config = dict(
    num_attention_heads=4,
    intermediate_size=704,
    attn_scale=0.125,
    beta2=0.95,
    decay_fraction=0.784,
    dataset='wikipedia_en',
)
Each number is 500 + 50 x the weight over its row's rms, rounded and kept within 0 to 999. Layers, rows and columns count from 0. Numbers have three digits each. The size before them is the row's rms in percent of the matrix's.

# k: layer 6 attention key, 256x256, rms 0.222, rows 46-81, columns 64-127
# q: layer 6 attention query, 256x256, rms 0.221, rows 47-82, columns 64-127
# v: layer 6 attention value, 256x256, rms 0.239, rows 0-63, columns 64-127
# o: layer 6 attention output (transposed), 256x256, rms 0.223, rows 0-63, columns 64-127
k46 090:480634504524498482559498538518411506499458501520589493511426532529425520491461493654477480517489517553464570512520428501536515584455563474456479540435450541466456466494491500512546501488480589
q47 096:515420502493539558552534492541518534534440494590442484485526554524547402614511543457543512457473453525616467599497610513456451504514473498555445530456522529491515516510574463491518452496570497
k47 091:589420596476523464532495563485484532540488530473439513602496504442569485446518548447554548491564488611497426472529551442499551445514558480543553504392509544499542585550568515549415389532551572
q48 104:564567478466480386631506642416484449440495534446577514495446423487549569496551485442546450434507568469443507486443493566499538498528439501490557512520536446509512527499465537535525510480518498
k48 108:492514521496521506526514471525506492390428545479492519463461583494548557515464510571498514514496472406522504552511530498575329464504513517497444563501487521510487516634557472517525567510473539
q49 090:456439452455530521428436493494475371614452529444553482409561453573466458419406496521482565507440472588391454448521494526563456485609485513483512483457474502501503443451473491465502520501507479
k49 099:599426500531475518479421518564484548475474581510448419508547537518463501435430432501479469499458594528419553505495459495518498572471563589467490390550471537442507592454483586480423568437542473
q50 109:498547550516466504430487564517566500492495432607393548475598542479521438489462597391483450405495435506565470496526506551429468416549478489530512586510541515509548488488506420529514425469504480
k50 096:487528558538472430490477410454606482472505588489541545508488522510556560429452421555466515484399537496482495522491411443547480483515557480501545564517490462549573525562448481485444504532405523
q51 094:431595496543518496487494563523432581591532437474493585502555539529569545483496522489463476474433540405475587483459455480503555441470489500361548469435513504501488481512520510555510598456493576
k51 098:483547548388458544540464528445488477538504510567485491490531505529583591525466546528487550439545580489545576476503437466534552556433523591522545438386550455474598458503504596585474563617473522
q52 103:620544474433489486463461411514554503516531667476593394499494556497491473500534507567567560486530548561476499541483495457451522551463513575443450410480418537531550482585488538501464439542543497
k52 100:576475532488424512466534476501528604528497503478463522581510479538355442474555450503563519522504524448517467489503555555464491555521533498539471478439519587480466548567440525526518418532399526
q53 106:478593476504579473372445473458548416503439500483530482533562515609509500499407488471477510580415492463500460389466570457452575400544522507457582572531431444476494560471428578552431561506490545
k53 105:484591502500558530505464458420519559434531494491428398579474427527486453433502477492402483544506431509478351472488521544534495557526539485437523510473455489509469505439581430497458390577485520
q54 111:503662444513495461527430555533542457580531479464440404495489459493605503509549589494550514553423436393547481450399433509511496475604502498541571437487451468527510496527498492449485462477452512
k54 105:542507521478465521428438559488491477576570512425405427436474475512534525488566523455420496614432472417497561559567475498569507480543483570499491479611446465583500494451479485445445512489473564
q55 103:420355563574468535516561524530441529532450508564542521449525490496527505401508482450525518516488527503502504430492516577357493527506429524437548491421559460610561529483522473483555518489569491
k55 103:480512531502528517508459466535433421470453522445588497427494550479539552558463529439462479493519481446409546477421532531498490429522550522459548513452599451486495523553530457437477496456475466
q56 104:432464500504481516509480482536487469487488565560492530439467450496492496534425533580434486604514517533481530491503452551477559512525561433529432444464571408498555450345500501480471525438481491
k56 109:530529528504418563389473507507547470604475469418470537447534466545511555504425471428507525464457492429469522424544495494486552535495480459512410458530563434445545465523485545439486517451522554
q57 093:574478612453349563561616540478544557491507552481460523511494500396505496483554492472571485486514468586459455513494436444591427473424520445503498553462451506521464523482465499472458517489470550
k57 092:584470415446516454555453551588502537451497488442554483513454496480527501531520426445628399585586542475526469501620467372493525530493453544531560430456522476477535436512488491499446468491456505
q58 105:607491489426496615476458479448545422463542503380541499525565505435551493493509461455454455545497474505494497543568568495642549577539503474513468412457449582516496509451450481510477453517495545
k58 110:568531480467538538583535523493519578505489570498437572541548477460501484463592539527506481567451485428519455508592489376496487554482408505529514345570441557439505527474497457438514462445527458
q59 106:583485429395490443470490433563496520513546567597466481528438528504458593545560529490477575499524411521472558547506448452553519486461458450551545618473551538476570530470443564563460551429520557
k59 099:543536503525492533404536552468521557480556449543410481555502461463497442479558478492495614536483504569444568504499434506490516483528514585498451427469444474438455504508578441499507553523578506
q60 100:549526528512492540516486473466473499503456509539447560505478417549438492505436509553507502468446546455562514568519571431581375547446454499576517452465477492499568460454527519506463529496436474
k60 114:557492558548512537541484540581427591449536532540443500549506456504537553541512505512522420500506583544605528544576482434440426556395489489471497537464541446506474412554543455445469586507539457
q61 102:502560473430521482526510526529570490494555550541498468479565548470470576557528550460433517470526515443484450458484559478448516489495496537473531548475502446508487541544414447497558455497604545
k61 103:478457454488560568449503441406516448425471464430497452499517603533524565565492561478544519546493501455568631430594547475523488467502565497497545542572414525503443553532474564519531513468475567
q62 106:512547447510584524399533491456485474524474456505505625525576500552505483503548450546567522589514500574466502691516454506563480553511502550554515524509528466458567477553473513507535477487498464
k62 098:576499517476550528503490500517506536535438441442480516534513541567534467580512365547501457535578520470530497528481437483490515451553534459470594426473577444494438436526479509516567422499505580
q63 106:565498489546422546549411467496492589449436475428497529536530578500541446493482439455473498599540515448495530499551470528398546422583538480488513540556419487481458583441535462464549498496606560
k63 105:465427394521561505535447489449496526519428391460463529452446487526479519422543329478532493484488519452463486487417420535530510473543554524430528463476435445517431575414434468488569416520517561
v0 107:503527501586467600477430478503544561403490531510483517457499432547575488486556542516487552448426497488548493517470465574528465504567505461461582497457422401505451598479477486549518382487538497
o0 104:471466497523460359555603531484461645468613550599574481508495508432467573550471486480558452435523442485489558494540467529482435486470436464497449548443383473480455525450473503462533582435470516
v1 107:557497497418450441505489545502556446515454417444522461498519489455511489551525482532487440437447528489430521589437567430561438418576560439485483532458477433430525555439576541558458540564590440
o1 101:515587333499516495505546535514571510505379589464538466613533503492441497520434563472505502507505466528586537420531541582479461522458532555399529485509522523543446517457560429423509502492517486
v2 111:459517603470574402493545408484509531495529511573477457499492471524524443511476532473613502477392470500581435493410463522526477569481528508440582441557515439493502534556496581593568468514475490
o2 104:449538502508472522475505445467559527532537521570551488541414544426466532535544528484428525509546484452498573507512456529568416456418452516592527539527483488546497467486476465485541489467482428
v3 105:521490474511403485506460500491507504509586436405456399515553510448451455522464511493557581478428521532537487514504511577425523509458434454491560486399534436573533562467507480491449470406478498
o3 103:472556583447421526569489455546467499460537534536444499571507519561540535569599537525508415435507488551550468566465377481535504504507475400503544537478518527521539434481487502456474619503474530
v4 106:556444487491423412549534571516481478469585358470480389537528595568518528541521481557453551473571455534410639534636507477417526490509545553524497470537555482479517515444506449441519489492499477
o4 098:568534611567502526523487425486476469502505458505367511462490476567552420530544566424519453412495431532495455461482545509421492468497465432533475473486568530496538568463582462545454478578487558
v5 116:553411452507489515493409543507472562453559470529481544522456521495409538480509436562425541412433583526507504523511522464520581512491565492437551511492470524504517495424475552471468418573528553
o5 109:524485439492492545546516444459472511485549428468558430503505472544499536539379477411513579510581444381474620467471457545514508404397523467505408464398379471546481581510439665499402503463436527
v6 113:452537476500532571541621464472575439465540542460477458534600477534490503522558544475435507511502596522583549477446479585554451484424363453429402526568545433537488466592472544416533536537478494
o6 106:522524538563478516401518597559448522518637479485523551471403611441532507448540490553533417451498518537489485458414384513471492508527565488483486483463422515526501438513460558473595517432496533
v7 098:468538566439451449560442492472513517422505504493452530515516476497465541544491504464485434540479580458444424518503495560432355479563487534478474475498552534416436540542514532453480572459486499
o7 098:567592482485453534503481443488446472530520527431387482487493515525461506465584510483560552429522513509515541475491559430405548446534476530555566469398477492514573451598541473505436548498515463
v8 122:459485411495502543463513529475575507543512540480439426464489482437436556538491587523594534487436540523546470491552417564513487442483407546498450528555486566522410551503484500466564567524512583
o8 114:554530496466490494529551600545514534537568467472524491530445460451447541537438499522553538500459416541517467487459536533466529453540567557459481549462507497523528507514480535489492497478448533
v9 102:439482514549580517588643444458502468504466471573574459476591498530548538494470519493559497463541514513442483431590468523575389480484501448498487582669507456462487514484454556510490450503450527
o9 099:549552583503539465390511464421417487521518585480455554530482503524483529514526524602501488494414485595498499404518452482593548457479540536619574575535464557527530386576523516457437556426500499
v10 119:498566554550450447505481489558543508474367573512490578358471535507439531535473480505505469513519406379478536516494450498482462490540570498543525503446482518511531396546586543509488538418534507
o10 112:480532538483465524587452512527438519444437444410495414458451474398455489461444391488524514511453561446504579526627530466500558553539482469552458396477464520374504505521475514483502514545520488
v11 117:453536461562476539452491555537484456500438512498510467507425521541471555568521506515554492563481420560567617345570447580533469407545505423561531502556465484505526480440480486549460499424633411
o11 104:525501457544534426577423541467442484575540516500511576529425511379438548449481434572491581419428507553473437453452451513512489464501515500492491464468483469498474485543565475509550423573487508
v12 104:542496495425429454537499549487436489442438558546524506552430625542609469479546513526495454569609555417609407557368442525574485464495502444362503490463508501544500496457547489412355507473444498
o12 102:504582490521520527450531581512607564394611459445517500482426358478470469622485459530432467548484510512524444557512519487513492407483469505450504486506485548443483480556410538449511584547423576
v13 106:549469675448431478514488363430514506592526506536470503561454469513405574485554493485514541483496515457503515528481468488515595591441524474437540475419545477550496368552498502481486403491524404
o13 101:508577448609523453495518367577505519485533544444523487518562556592568470517440517562473405460439509513476507541582571500457387512510530586494535368473398516496522535549498564521460517486470402
v14 114:462426548497440524559528503587446500553545523456558497533494474444569580549463524441472441451545498494498513514505451425528506474485552371481448400538453498517641485465486479556513426441452378
o14 101:445462498507482489343495531420529469513442540488454432536499531648408391527530458401558511492522469460559435467505532562600493466580503571574548494595560556526480512484496476486534515475549544
v15 117:536458490509460436482509479529544527506467523435560533489507549528525527475518438467491540422450491437449538462492567576511504443519600407529555538498512457604527481561418465372534490518474442
o15 107:453440487534474418518468441448437571416509457471500494523534578510481500494531413465560491570560538638502529523597492545542432576528515527422549485490499477568521481470446508515479514454578571
v16 092:432519466458576488491543524432424474575413522488500428429524556448467573556489476439440463468504481463380532497539493512476441419415584545510499493526538502532463591506519439490530565494576445
o16 092:528496516563495518499440468513517507531468551479568491439411537508586507349360475561546413556597598483508486521518553525417499499493527444394531460490440462504543442510485517516490557533521519
v17 096:489504446515492443501598530511418498568504502410502509472443485497485490521485463510526489509566403571604507486543466507435532374477459511543478483567560500517644559540516483497428478502445601
o17 094:437521460530549442453408543515519498547438597533444561540513494474470544463396506433466484475484482481445420450421509557562508521519432484483530445436379488581499523515488517472615542551545515
v18 121:454524571564503517496535431403470527522451431521556485466459452586491531465496475487504470480427405534568500529481504436471512420478543573539484498562482454510573442418550477566484458457494486
o18 107:440561422504563482553515396495492486449490557478494562494439493537437573520466463515525535505496506467465461487563537474488488467526414433515491483407549462460609464515476589537522550510497485
v19 104:505508422475490481492503420516514518547437465528490416470481435587529466470490532548513491509478573532532564495540479430578553555546611494486563564581420481484371529473555558475445524466504571
o19 099:533575538540566440483505595483506478465476450470515568580498429526568533446464467570432564457520402443505460464563428534389486433521436453513441508488540514484369447561528466501542476508535450
v20 110:463445480475488460560446486359524538464454498461433441471528467423538522506469527520477457485558550503569567545479430491492575525475425527413487456581515605509551430433525522524442513509413571
o20 104:502624551496496493436563552500552518567484596442459487509456476541477551537562471501445520516495519590510556541462462519500537430444510449519576502524510493422511554476518585562525538495425468
v21 109:479492517462453518432415467511494543561510422553489468559585518408406481558455552499520519506507582504511496472523507498503537517477545606432499482416533461556457599481476484518549581521585497
o21 100:536509426505464445595530485531472564438510579428530628474482488581508500490480559554508527403457448573473605571484518517547547551516539588450496536595483557576488476535454414509519541452519527
v22 111:447480541485498445325481561629445502539490501588575443594462567516582470660496391552527503394458459504365544513495566435511472548530390439513538475500561406446466525421470542495568473545454465
o22 107:577530503454525446513554459552585520484514556528538493521465515567527513534464547446434528528533496499432468501525525598450529537529540518430528540560587426561459490496532440508465511460531551
v23 109:493408489476450490516461571543558456510430510548502446566466420525395538473450475612493507519501445493497508462560548547467451561540536552578513527507494520498515397499524455521575535446545453
o23 104:468490499451509562569554489588536544557465544519460558506515559475407539504458455552474583445422501514439436490580467401521515504443476519400426488479500460469494499512559475585536463466556559
v24 116:458472543444457475479481553593531496465469450573497566513574572464469532522448508560551535490450460479482470433534513609424483509620515495565507546493524490600537516549400550461608491557562493
o24 103:571517513580462432563464457545514550547541503530505477477460501563438444584575526515473548502534608479524489551584470650541428572474507471554484518453561419529532436591526532477483448536519438
v25 108:485516589614480439518549471504491474571457506431446552506462545529484493570454441567472559519587465479551504532491473566443488445426424506550379455477504518400562477486562511542458502452530559
o25 102:406520579533496515429506510530471474439559537505493540539492476617526481489451496488514467488439605498481569476604568475476441536564491444516483515465424478466539467494460497482484560625451429
v26 110:527451606530524440545490496538540454504542522410454603470443535520458496436516488569537489595647527459449468457591540579468499504499510516552498453551470471480490507518506569471552594495550490
o26 107:525466487527510384496522412591473434492552469551493423494530484576503472517548483502546540392416462553508549658541497551557497465554450476590465550481476422400526505471529410467472440499502446
v27 125:489547469422434403511545398503542484520487463417460497526495495594544465507524424532503537501509506475481529546497480487475451471490621461542486510437550477432512520490517399500526558495548486
o27 111:427436543510546520381430486477467465537397471476485512525492507503533467497477410463484535483624515585524514491563509539500519520535469511475463448565476471451467483507488486461572459484527568
v28 130:449484522512445465492594428548400545534493448453502539500503487492501517580496457507447581474417540481576483556448535510502444451462526494575517487502536479567449415544392466507457517513577462
o28 111:471515464528547507564473489517657498488490527469493449526521502469478591455562563507458560480525430460455526601451448567414569550534446525507492555438513491455597506529520559451519528509510406
v29 124:520475560433442498509537527543481420447464495436492464532462597537518515480448434571501438531489417522473662610526533497506431489578458513457547521531552435501480481446553457526503588552504564
o29 114:536497549491543465487531565463550520527513528504466502543424487525430483561550485491503452567408443505478419507549503475521546487595456424555530529477425439520488404531587422465520427529479509
v30 104:582532455503520485547518499409509525514362409529589409569571462607493474575513594492505604574572522536395556464468430432553487462478586485387407485543454504451484511466502538475464419454518559
o30 101:494494441609585468544578534493494476499557551508528442482521524537553584390462434611486454455469589496533498590558568501442532460465518545481448530449562481454458368558512542534483510582442542
v31 107:388465471452458495547510577449551489423494475422328445496587604532469432491544627548493538477455574397566597500484506492527467454535540481456583457521519545500547470540532548517538599457530537
o31 100:428534527503460518579454558471539557542540505560469440492432470489454528500439509569532530497471404614447553496528461504509487522544501509575482511472573495442516497476532490534559444569405525
v32 112:454523480409468559407497551547567498506628552576479439517483518468450474520486426526536427509416583428456467493553458541391531540537503488519536502476475449476553576474380373495606474566417489
o32 104:540548523441380445459472471554569501487463602496542477484438470545548480548513487510465520542564512469442507515505500510533462535533520475466479601577516521587518539402468507491521441440502572
v33 104:473467522463503386468511615512448572506515560521504411551557469541550378459514478506486503445469421549553473464508493481532452480576450458446478428476446499428563405573610528488384488517503533
o33 106:530527484380506484528479392486546479480429453506441428577521465498472514548453476541486510545570491464514540551567535440551521475493585389500537527543419547465515520465474505481539487515430424
v34 111:504553492546472478577597527467548446538485507458443383492572376561488599517477550529446472499541478491547582435538543559525469518457522458549478605616532508408515557467413509481461518514593480
o34 106:591480508458504447502524577400493455565558480570563509430472470510491470366467487495514572511454533552506527421450493533493537516528473455454470519470434421507544440485467590485581448455501522
v35 094:447507559489522393525390556430552541487490461426530529546470513569563447445474517521484440466615477605437566472454483320474475434441447507484479563499510515458653453499474572477474532494563619
o35 091:497507424588545461525477534481503514419458529490503517469492443534458446601550425509540505532530411545493404517427643516475634524500491482471461495590519544527472495443531486479468499543465481
v36 117:489488561508452535516535566479594449510508604540467495599500469529443524477474545497582431463478597432568535480479447447484460544470634424483653528517545513525518540593547354516513580464508515
o36 108:470468525494499510472462548591479438493574563562528469505425533421486477457428485496545436509498510600477462461577576563464512514544549617506521436463612555487539512424465505580623427451541488
v37 108:423493517471490490496581556618527451442462517480451402540378533486451510439522517491493558493500486440486513427494458517529473410561598423610482540447464531486553445505495457469498540502434489
o37 102:400551510535501441549577437469436513528437426468476492547507472485494555438613497385545542451463447477400549511494599511578516498471574494435515511444516453464492453478470520453548479570552465
v38 108:525475497479523477555496469449425512506500472388534435434508441529553550494508600494478474531461522612508457559512495518539533506496445445437468505486495588441554533551500535478446522506471529
o38 101:599514369393492456460507530473531519567513478506608487480571488519519481491455418497509438516497468517563441410480459473487392551441539506472556527482528542533542405534465517538543527412509489
v39 099:577512493505536433562551505415575446491481480474536488546566456490498422419483542506462586595559518513492515556543517511536487488488439529529454493533528662483446429542549493518465491463379509
o39 094:415516546504522540499563440575525493467440487527438480511517473478474495543497519509476491471448612494545531418487495474440609546481469451457434447430500394501522484527469525497448495556495453
v40 106:554449499516523440516480562471494489545520435438521477577599491472506506501575558459390463536469485530557482501530515527557568369500513467421461524512442526531476435481516568541511512593540496
o40 103:449440482511464542543543497497556530535491404482474482539455454464486525480385589482565499485608512533469463552477482454434443504524471455513589473377591545545415528482519501453427482586494472
v41 128:471479440522621489543410560465441499543411502465545406531505579564501496486591519497512451465527437504422516517561433560590519484464496518494471563449557541565553371554549555480540605458478507
o41 113:542504557548378490441489503504517495455520500458446463434417530511494530586419474624483533522441492522504459426500483443512514515474512565495495403482476473484450474498494511547432496486478493
v42 112:516498552486539509428406455427487490416457489459484636529524546473547377553501511596535530604524516463578458451487561483525473473482467558499440505433406504492517436513496485497513492507546524
o42 104:537478527517568519566540486554569526480530474451477466491454443469536515577473489562620441469619520504520527623463472486449499561506413504377520460464560385428457440513439436511514547495557500
v43 105:489449524468595470513528471488524601419441451483444523557471540636503392565511521451417544463478477512469481521466444440534482550513504563494531496533420397475498505512554577510476413523541505
o43 098:568520516607537484428493584469493574495561432544432500467529425477424542516488553468524540445522447548475481368512433519354528531514435464448509489542548454449467544454549414437535553475448456
v44 111:479392491567477476508533505442558501428545581638513477531595508517604458513486471387484512501481536436443372468497467437477406457435542610470451462542496481502530616530528516444542479516455467
o44 106:470433446566519451492492455536584447411457538443428506438450470475457452482567488499493561550541554565431499484471484524520440563394569511532468513532568473552459489496476473537501516417538486
v45 103:467454569421487506513522452526527540517535487518466514460491458462582373536375508469522445512558513549467498532441498519499484559402547524518525465544469450457530626491530522507606458534628555
o45 096:532483403502427571531544509435502507489541519483485519435492467507552470566581434411440517479538503487499402477472541438518498474536408353490583511467527524447557442459527531408464523495417500
v46 105:466534407554422580523484499468513551498508491537528432537494492536523543502483493545455431462523380564483537443638535442419502513529470504497495580547500469437446621475481370477496513394519515
o46 103:590537530492501531460400546423493501454473519520525509589602479522467527501410517492442509523495458595454476506534536466487467522461554514496586436437471531450483453524546576600469457512478507
v47 112:518446488368446411457551462543499532542456468540551466510541522439509466493509504525522515460465523479489502527434519479453502489503531513471499468469560413483361551455448630445520615462499513
o47 107:462481610473530566497458500574515547505534517468454442440518494552495502421442518595477561543521449529466493546441401492531494505524578492466536643561552408480500451495512431500655421517490543
v48 119:489571461462488504429489562540524461516462532547493497526487511542466540574506528491519473470563443504478476474540513460493502480560594506548539463482455441478496477483462444515507613574498466
o48 106:519501490402530593521372429436526413514434542448561452497454416442410465456467520547551440460482613529483519483623537526443481424538539558523525503487461587544549539513465499481474342564564564
v49 108:522446487516559587609473445459476663551510486455462368513578516544479534562510493465410454524496542430521587427495469463568561468512497493481483572417457499422528511543476536484521504476462438
o49 103:626518588468461521384533534515447529540396469556469472422466452531505553490491518409496498450527469494506428474459460538517498474461491530484484475525490509497469477465452552475465539514399469
v50 105:464584488574448535404495468549439559482513531495466525590473447496482522592619462490515477467392387487520502495456526493545522545462514438545497551496526429490470398585453462554534408559565456
o50 103:468461478520558404506447556489497444423468520493516477474518557550546588410415537536367526490538541460471514475490507524479527475451535559462605497491602505530466476512530467473428547421519420
v51 106:420541519473602483555432552508474447460515522522447545425485532515440535435530523502458437483530479515514511426575525572410505556404559550601583428569465519506531455461571418503518539521591472
o51 102:437433557503379453507451503479535499529579554455575460481549552476557440466404503444506520475435533471535407435542486452543538470502508377526532494449441618379528469458520534556511484526538502
v52 102:523457514529546461489613554499500468541499531483467520454518509572540499462527449509475515506471526512489489512524486465361431643482493574561509492545518463480515566477498481492493606486439533
o52 097:520622570513415520487513477470478588466454474535375516536450473514480375500526510502532475532397487516536555526470578478410458417492486521626479466463552537396501495507514431542520425525486478
v53 115:521432538574422498529537408471476504454476456568467487433579398428437513432498493458511497490537531487446424573441482516541517515453417483511441386566540564546529469618466509449509462448527529
o53 109:497489485480546477497556443497575416492552469401531438405565593535550528440467434523488500493404519423467463521563505445549575513569459522571518491431491522544509467510500536465491525419551449
v54 107:482469494464501455425440496535564498516452517541446570538439471553458403581489506415455509477475514332547456514565463521508454470506515607502558489450488456557541496510433539495497546542431519
o54 104:448458527508551545514454460648513615436570439514483496509408489526498544581500396543513485494527487512537533548525519497497507506468455443468518603542501531444408615506519569430514461523502515
v55 104:420536459514491459525595439464420454505429411513496501491509504519586489567510593428524434500520446488516438504596472371477493476397491498507475448556571545485507409437492417509502501432508474
o55 096:440453494585509423569457532449524447430450512476392502465469419506560514457612545591527530470481537501533436407480442522475458449493479476562520595455573477491485550581527498514585559563499561
v56 106:557577542514486543471505512603479483493597506564445542493493547647429564400517411472513481512479498515504481460455522460406501521552565587433554511561481459506591487465580525515508534529551498
o56 099:428592630539461493498518476450498454533438598418542421511531470483457462513489498429436541523453514491484484460579506522455486399490566416509512475528378558569516412474565522531489490586555517
v57 117:521490587598449501478544477526565510483517493509455412509472416514634523415433507456436454409522464518515619565462526509547553552424578445483551502622443471452471572444477413500512463489533482
o57 107:529432439500574375427434512432502524447560488536476478494613533567453543504454529417526520502466520446408508524617490507481508458548487438504466502459573541487432499524541544535521503420477409
v58 103:547526551466458483492466526563441462573509480533501562512481533495400494499432544522551551548490441446520511549521444493508452525392522397507509446418500504480473484451577492469502554465522467
o58 098:473427486446415513493518518449531569479371427540508532487518466548592375476507427568553487489485555413491533540466552520494549470591466484561531458477607501438479538480381469481563462541545496
v59 117:569429425422470585493448526510495504590588474537547488531581439415545542475399526433537529541427499516452500535508531521476518448376457585529532464570503545522478460388492547533473533479453531
o59 110:612531508507534550576487486497390477417461629554450512546497520607507498587640490571443522491419562468487537527421453543489606414510429532485489458409488515520550628499538505516428470552523466
v60 113:598467500596488488476485507520505498484500516417433469445584531421477479541566553553480523480387536548462496477508530584538504417544350375537453469488606466493524466655551575458537464501583453
o60 105:467524445515359549615465470381498536531461429483409461489452525454486520505461465552543461477564359483567557460549438601547477539500556570492440479432453518557451464441557526472497459468544503
v61 115:468467461623572462474466475489482608499519455541564465549529475470502606548484473418502455437432469507524517440527396469466480473497396516592512535514520569452481523427523423526483477563446435
o61 108:538427491400487462522417471521518512509424556515458476491468435413497542492584526517436488522602561430468504465510545539484569510477546536452492434514496548535497487510569504505440483425498496
v62 111:678449488464356566512552535525502507495522448452489472564465451441493502459492500547442471494502515442446562516494487504629548451515449382430379557549513460521502543452531552459521517501473537
o62 107:450466490515525554508575529454463473538454466492518604442460500506542537527481445422493474447471475480418518541455586494585502473588632524444453460479463505491486489496487515498492525532477503
v63 111:466503513420562464557425453499529480429445388411458545429472531473568377549453480589447490471480548478511510509454401468442539592539510455548568519525525426474495581480432501467542471555581485
o63 106:537560413524574457480453564477469543534421438545413576501436535514464455547608473486532556557619383449535450504469515530434411441520514534507494530496583578526419521547519548495555427561484428
q64 087:521552467487465537507520373554512523521494467403499629446563552558513434579378441566557511525474482529465501485556449507458478567524514592506556481489524503482517522563453552532494531479560533
k64 096:474562396498433488441503463535496435549447542590478497487565500549497541568488498434485532531508443415497449489531475502502625491458489605430590527531529524497510460507496562548494489493498579
q65 094:538458475555475485424537495558593557448542552555482575604549513513520537538658597517480454584459505380515490536530528507499445537527589529519433501483412468478484470515550459568414496529585498
k65 090:457497609592510544544510581488486554561643424478444477535446542442440484556517482420562558483491532573495439432467554599564496445513507462525514516529424504493483471415467449457513501498507517
q66 094:484360450588507528604459536544448491469500455455527567478493521429530487489487512486583529547522471440549455453542461636590387527524573486450525554468526559462439538465462536515466527550579519
k66 089:531432507468535572488501505547512494448506506624416572493481542559500500497485413497425511523509514469514477594524563498468509486461403540538524472533572519478537495531476456486473469486558459
q67 093:559454559428413554540577495430534526521519474513536546458486475533540493504605438576406474454399473452489583477431557487451549451483437565542488508513517447532479520547464530470467498485423486
k67 083:424533466516483427453467487461475457527480481462615394463460506511489478379507518366479395474515560566451470457482545504542522509523521500476542517548519453540524512541476506533485448515492556
q68 092:581425494479436563605506515557478595513524425507568462528527449474500411446481441521431572492557455470607419442537422598463486478484505461489508498503400563429515587536525536426593478547526464
k68 096:577527482471558495505498571433458444571508525500441498563527500501539507481488536421442577559525571512422516546569503497481516547462426469543537465468496571530364480556491440558444548438466474
q69 091:482618529504540493536535393500480485395509467521475388522513516529491438498450555498477494427518537524490435516489522416516457435611551508503481485507498540583488480576359551461490511514489385
k69 090:471569521488570538452452383554527526532581478458533543621502461512476436516527492464579482411541485517459563460456423474416490555471426512453499492488553402447466504584576492555529482494454558
q70 090:482493505506492547477434497444475492489492559455497503456534477514475502465489481513417457578488548550444664565466524536605559557471467467528551451423469499449483432533497457467456428580545484
k70 113:450497508500459422392461484473561391463536492529545452357470449481385540492532512519477530431466511493515431433511493504571590549514443565458508553558623438547541495494422531472431573526516478
q71 098:475482533470548556402509470520513378463468581490462480456474523575497543526406524515436550515529552513513420493489555473521492503603495528607487496514381558449507522481439595467536507545584398
k71 095:516575589483559566485488499453503457517522477527527472454536517444486528450576430520489568534456506584513505449535423504496512465441455509531500436553581524601551459447486484503608558497529579
q72 092:469497439568472472483503510453437460460508479530550534434461565490446482447543451463508404493483514552432369364527522508531487458420458482447559473422470474538491465487479412514479504612491440
k72 094:526499614440393504536496508474481548424575499650466528531472541515530468592499503478479541379531549487500521468557526500521627479463353457490459478494531360435578532484410530425419580524570463
q73 099:493401555521441477534535503472462518551582522462508460424619485452501535521425452508538460545434484516518490424524495449538523450495483521499540518489549478508537473562552434464421418491600556
k73 093:480471466506465519455585534478440522473479514485544472548552453453468492549546478450477462565519530493500483514475561508596432499528529457532530428562535517449529446533486464508448391388513442
q74 093:497481525568460601482500414403464464520506525541561536493567443451528505460465465403419472428536531492497522497456609498454473523497477556539556527568590532503471513555469439473468556579457468
k74 097:495476516521509560509498500468491476528482541515447538494580535519527523469512465455427562458507572563543555580562405434517468458542497553495512411528527461384502477468517467494527476573493481
q75 091:457416547473464520484547430466440473490532454414458567529478512519511433413501427490402572495528522522498516508469423499538472508583610518455506501472494508497506535495544494529535459522498465
k75 094:533466468532599552505582514541561459485485527524499488506530537512519455554469462497435537546490512597433497455573449517570583613467606496502544544535573470499479579483553463505474492514579548
q76 096:438484516438418479611486594571529531571459486540531492581490520510493469471629447623531473466512567582567474532448396529467519565454372425510583399444508518563506448515526537528534520521459516
k76 093:557459459459563517467449411515451485516491502487569460447571478529491489575492454437525462481565522523490567482431474520484541473474451505584513372514562536401538491509548505472474540547546450
q77 091:567525473491503459483476534508510460485435498435481523480530457434488530553461544446454512503435509378480488598560460483450431448542427472567531511570480606481415561559523447438487501450480386
k77 098:455518571525524369434482526523476458525548405557536468520523391549481471388526427564459555562549500562441373558449447527583505470566533435457562463534525528511584417473489510439543508500492385
q78 098:393458498534425426520505503525440504501558497479508431379485436627435469492529503517493522425500596499467506503477502405427565460514533503519406525496551471501573487497457459448505441590441418
k78 098:478540488523509540455516492457556542521504459470546458445591465568440483502592471491486566467513415495475538442439562473479537512556560540615452441520562495533436446489471451485474502505585472
q79 092:452490518468460452534490557455489405538554497520522499435527554523592512452449471457606519529555483574471418380576505497482550515538472479428524439498423479474541537485474572459484483476471510
k79 099:450463497455511471555480450474511524476480499427492413535520581486477499473434423391448443512540479478513436493505476524529381522556507551545521579461411544532521540543463561578487470548512469
q80 105:466488539550459477506486530567597636596574536436384510514597412452525488537507560458558484471424463547515514493519478486509489465538560484475501518451531458537544450470494430468520473550478440
k80 100:583555546577506459558476507525486531463571498515528623485448404457496462500496503501599455463480436487529484485474464510456548445496520483583424558471522480500492478512539526463513575474489506
q81 108:538536590525459517536582585523439549457615546422555465486606450500488435478447470455525501375503521459469482535478533576447524579562454569550457441498560491542519590545521503450434508478541446
k81 113:521466455488421529473517477526513558433530486597499481421424480414568472547530451492442519538499496477528459522454485480445475522526493484516555472557571450497469451495460494501486463431496403
q82 100:536454543508559626614542543479391477495555468509550560457430575646441536475533411534571465452576471514502546561446517449557420487554564495483515514515448520462490585498558545512567527487530550